config.toml
n_head = 4
vocab_size = 8192
bias = "none"
init = "uniform"
Each number is 50 + 10 x the weight over its row's rms, rounded and kept within 0 to 99. Layers, rows and columns count from 0. The size before them is the row's rms in percent of the matrix's.

# layer 5 attention query, 128x128, rms 0.1, rows 109-127, columns 0-127
138:50 45 39 55 53 51 53 73 42 57 49 65 63 53 50 50 39 44 40 47 39 63 50 46 47 45 49 49 54 57 40 52 59 57 64 35 36 42 78 46 60 63 59 56 60 55 46 53 69 40 27 52 35 73 47 39 35 53 59 64 38 48 53 41 49 74 75 56 54 37 48 50 37 46 48 52 48 45 41 53 36 37 33 54 61 56 51 49 45 53 64 51 40 54 47 62 40 40 39 69 45 46 38 45 46 56 71 47 51 54 60 52 64 39 38 45 54 51 43 32 45 62 58 47 44 34 44 52
146:42 51 36 63 45 45 35 38 55 50 42 47 47 39 42 42 46 41 64 50 67 60 53 45 47 50 54 45 56 54 34 54 59 59 43 58 71 45 34 46 44 47 61 61 49 54 49 57 48 40 42 41 47 67 47 66 35 53 31 68 47 52 47 37 51 58 51 47 52 46 40 36 67 42 51 62 47 65 43 65 28 58 33 36 53 28 66 53 55 45 51 52 35 53 40 45 60 48 53 42 46 40 54 56 54 35 67 45 65 42 62 40 58 68 67 56 53 42 36 45 34 38 58 26 51 43 46 62
135:56 46 59 47 55 47 49 61 59 49 52 47 62 52 54 53 44 40 55 42 58 48 38 42 40 55 55 65 82 47 59 55 65 33 36 58 60 46 46 37 53 50 63 41 47 44 45 44 43 48 67 58 57 37 69 36 37 65 54 32 48 62 49 50 32 42 33 55 57 49 55 48 45 46 34 64 38 47 39 49 60 25 51 50 53 25 53 30 27 47 51 61 40 37 49 53 54 64 44 63 52 50 48 51 44 44 39 56 60 40 44 46 35 48 57 44 40 67 53 49 35 66 45 55 54 40 49 38
092:57 46 44 57 50 68 52 52 40 33 51 33 36 54 55 45 60 50 60 65 49 49 57 57 59 44 50 34 65 33 46 54 48 58 48 48 61 47 50 47 65 36 62 42 57 45 38 67 51 53 60 33 41 58 72 42 28 62 55 54 66 68 63 58 35 66 55 50 54 36 50 56 33 66 63 44 61 61 32 50 32 60 52 46 51 56 35 44 37 47 48 63 64 30 49 59 54 51 59 48 66 65 55 60 52 53 43 61 56 65 41 42 37 54 51 47 48 62 56 61 44 53 50 50 57 37 40 39
112:56 37 34 55 49 55 54 56 53 46 53 45 17 48 61 42 50 52 55 63 47 45 50 57 58 32 57 34 51 45 46 55 48 55 51 34 56 48 47 44 66 37 54 52 49 59 36 70 48 51 65 35 38 60 68 52 38 55 72 58 57 67 62 59 44 60 54 42 50 34 62 39 36 49 47 41 54 54 37 59 35 60 62 49 41 54 34 50 42 33 50 68 61 35 47 42 57 59 56 46 73 64 66 68 45 52 51 53 66 62 48 38 46 42 66 47 43 54 52 52 44 57 50 52 53 40 53 38
114:45 54 63 49 54 44 51 39 54 55 42 55 70 57 38 56 44 44 46 52 42 51 45 56 44 62 36 55 56 46 63 53 57 36 48 56 54 50 46 63 29 57 63 59 48 33 47 41 63 47 22 50 74 31 36 47 59 49 31 50 59 40 38 41 52 65 52 48 45 61 31 56 56 50 62 66 47 44 65 46 55 38 52 52 60 40 51 45 57 67 53 43 43 65 58 68 48 43 46 61 26 40 43 30 54 48 55 29 40 57 47 60 52 62 42 60 54 35 49 48 50 45 46 33 51 47 38 61
095:58 55 36 34 45 41 48 43 51 66 47 57 47 49 49 57 57 45 46 30 53 46 39 49 57 67 66 75 37 56 51 36 54 62 68 55 40 52 69 52 38 35 42 47 47 57 72 46 44 55 69 61 39 52 59 54 57 52 45 30 52 45 54 54 59 37 38 61 63 66 62 48 52 54 39 38 62 46 46 65 58 56 63 46 49 53 46 48 71 51 38 32 56 58 44 38 49 57 46 52 51 55 33 68 49 53 53 58 44 40 55 35 55 54 52 48 56 51 62 44 44 65 43 66 49 64 70 33
111:56 38 61 45 62 42 49 42 52 52 39 57 77 56 44 55 45 42 49 42 55 49 52 49 43 74 37 53 46 48 61 44 47 47 46 44 41 54 52 53 28 61 50 62 48 56 55 36 58 55 23 68 68 25 29 59 63 46 44 49 41 41 40 44 54 52 56 52 40 62 39 56 51 40 74 56 48 37 69 35 47 47 48 49 54 41 54 51 55 74 44 34 34 55 49 59 37 37 42 64 35 39 44 35 46 52 53 41 47 46 44 57 43 61 42 51 53 37 41 59 53 49 49 42 43 39 39 54
078:62 62 52 55 48 55 72 34 46 59 37 51 55 57 46 48 53 34 57 39 45 55 54 44 55 48 42 57 57 49 43 41 46 41 41 51 43 32 55 66 31 63 49 58 73 57 46 44 54 40 36 65 51 35 27 51 70 41 56 39 44 54 60 41 54 49 47 67 43 71 31 57 54 41 50 51 58 37 72 46 45 41 63 49 69 44 51 44 50 53 53 24 53 67 41 40 48 57 49 70 37 39 46 41 36 47 35 61 40 41 50 53 57 61 37 52 45 41 61 50 59 53 51 50 43 47 40 46
101:62 49 74 60 60 49 51 50 59 44 47 53 65 47 53 78 41 48 52 48 47 46 58 54 49 65 51 62 56 56 43 56 42 39 51 50 41 60 46 51 45 64 50 54 56 53 25 49 55 40 36 46 70 33 35 47 67 59 54 54 35 41 42 37 34 54 51 57 53 43 39 63 59 50 49 80 48 42 58 34 35 48 58 58 49 65 39 37 47 56 57 59 50 61 35 64 34 39 54 59 35 43 69 38 49 61 66 50 30 38 56 58 44 52 67 43 49 53 39 48 47 54 54 45 50 44 46 42
104:69 31 58 51 49 50 41 64 48 55 60 45 34 53 53 54 49 51 57 43 46 55 43 63 52 47 54 55 48 55 42 50 42 61 60 49 43 56 46 34 64 50 42 52 35 39 45 46 51 33 63 51 21 67 70 37 58 62 64 55 60 53 44 53 46 48 54 44 58 44 65 53 52 68 55 60 46 58 45 52 55 50 53 60 31 53 26 28 46 61 66 68 64 46 50 39 39 38 57 45 54 53 64 64 60 62 57 62 55 64 39 53 50 25 61 39 53 47 50 32 48 57 39 51 52 36 52 48
138:42 45 52 39 49 64 47 29 67 48 42 49 75 61 33 45 43 32 41 48 45 60 48 50 37 60 33 50 47 41 50 52 60 43 34 43 43 50 42 55 41 53 57 51 46 52 60 33 52 50 32 63 74 39 29 43 61 45 47 50 55 35 47 50 52 62 52 54 38 56 33 53 50 36 75 52 46 31 61 41 37 45 61 54 51 38 54 58 42 57 46 51 60 58 55 59 45 52 51 69 43 48 40 24 52 41 43 48 45 47 57 67 42 65 35 50 54 44 56 47 59 50 55 40 55 51 28 55
139:34 53 55 28 39 40 51 52 48 50 29 55 44 63 71 52 60 42 51 60 51 48 47 54 63 51 34 59 45 46 65 38 49 77 39 59 50 55 38 59 78 48 50 47 38 49 55 36 47 32 51 55 60 48 44 47 52 54 37 50 62 53 54 46 44 49 54 49 49 46 47 39 62 44 54 57 54 49 44 50 48 54 63 45 45 44 47 65 66 48 43 42 59 60 57 42 26 62 62 39 55 71 48 57 63 40 63 47 65 60 61 57 47 79 36 49 44 56 60 37 40 65 33 54 45 42 57 48
140:57 52 60 43 35 64 46 61 46 44 38 47 50 57 51 71 41 54 50 48 60 57 41 57 61 66 63 53 52 52 64 46 61 61 48 60 37 46 39 50 55 43 54 56 45 58 44 47 42 47 67 48 43 40 69 48 44 78 44 58 55 32 25 50 50 49 50 78 62 57 38 34 55 36 50 49 34 59 69 46 62 65 56 59 34 61 47 44 45 69 55 55 38 42 37 48 48 57 49 62 39 54 53 48 57 59 54 33 51 47 45 46 48 38 42 58 33 54 57 33 55 43 33 45 60 39 63 54
157:37 47 43 66 61 56 48 64 62 30 38 58 64 51 62 53 25 64 50 57 40 34 52 36 33 54 54 57 44 30 59 37 45 37 54 30 51 38 48 64 58 47 66 35 55 48 37 60 25 72 37 45 58 39 42 51 50 57 45 55 59 74 47 42 47 50 56 51 46 57 51 53 46 62 45 45 52 50 42 61 55 39 53 54 66 65 47 68 58 45 37 54 44 43 52 46 39 66 57 53 39 57 64 49 53 49 64 40 49 39 45 40 47 49 42 51 25 50 52 46 49 58 59 55 57 48 44 52
143:51 43 52 60 57 57 51 24 51 39 42 34 58 57 49 47 58 45 59 46 57 56 56 49 58 44 65 54 42 67 39 51 58 51 46 56 50 48 50 42 40 35 47 48 38 49 42 73 41 40 58 48 68 58 60 52 75 55 68 71 70 52 63 48 43 38 34 51 42 54 41 66 56 62 47 48 40 48 54 59 56 53 49 37 36 86 54 51 51 52 43 51 64 61 64 49 51 41 58 55 49 58 44 58 47 48 64 39 31 59 65 46 43 31 52 48 47 49 48 37 45 53 64 58 47 62 45 68
153:58 56 53 34 38 50 50 44 56 31 70 52 42 43 37 61 46 34 50 34 35 63 59 54 54 77 50 51 40 52 51 47 52 45 32 42 34 57 40 47 47 59 71 54 52 38 34 60 46 53 64 41 41 43 35 60 56 59 43 43 47 70 60 43 34 51 61 41 65 54 47 60 32 64 63 71 51 30 49 57 51 44 53 54 55 47 49 48 66 57 55 48 46 44 48 57 48 47 63 41 41 51 34 68 40 40 55 47 40 54 23 35 39 44 47 59 54 65 56 58 45 50 53 50 57 47 54 54
148:50 38 59 61 53 43 35 58 46 60 56 47 59 46 48 46 55 44 33 37 61 36 52 49 49 57 53 50 35 58 43 46 50 49 58 50 48 57 36 48 51 73 42 41 68 58 48 48 59 45 54 59 40 51 45 51 35 38 41 60 52 69 38 66 39 52 42 50 43 62 29 59 41 57 52 43 39 40 41 42 68 42 46 60 48 44 62 41 61 53 27 48 51 39 60 44 41 50 43 49 40 50 54 27 53 13 47 42 51 50 50 61 60 23 43 64 52 28 47 55 50 47 37 38 50 52 42 61
142:58 46 49 58 48 45 37 65 66 51 43 52 53 52 56 44 61 41 58 43 70 48 35 44 60 63 56 51 40 46 52 65 37 57 31 53 61 34 52 69 59 49 50 48 47 42 55 51 36 44 51 31 55 49 50 63 59 31 31 56 57 50 41 54 54 48 37 73 59 52 35 55 48 40 50 46 64 41 76 61 52 45 48 53 62 44 45 43 49 48 56 46 43 91 54 53 57 52 65 64 52 39 60 58 58 47 44 47 47 48 51 62 54 80 51 35 45 54 45 50 43 43 54 53 54 52 47 43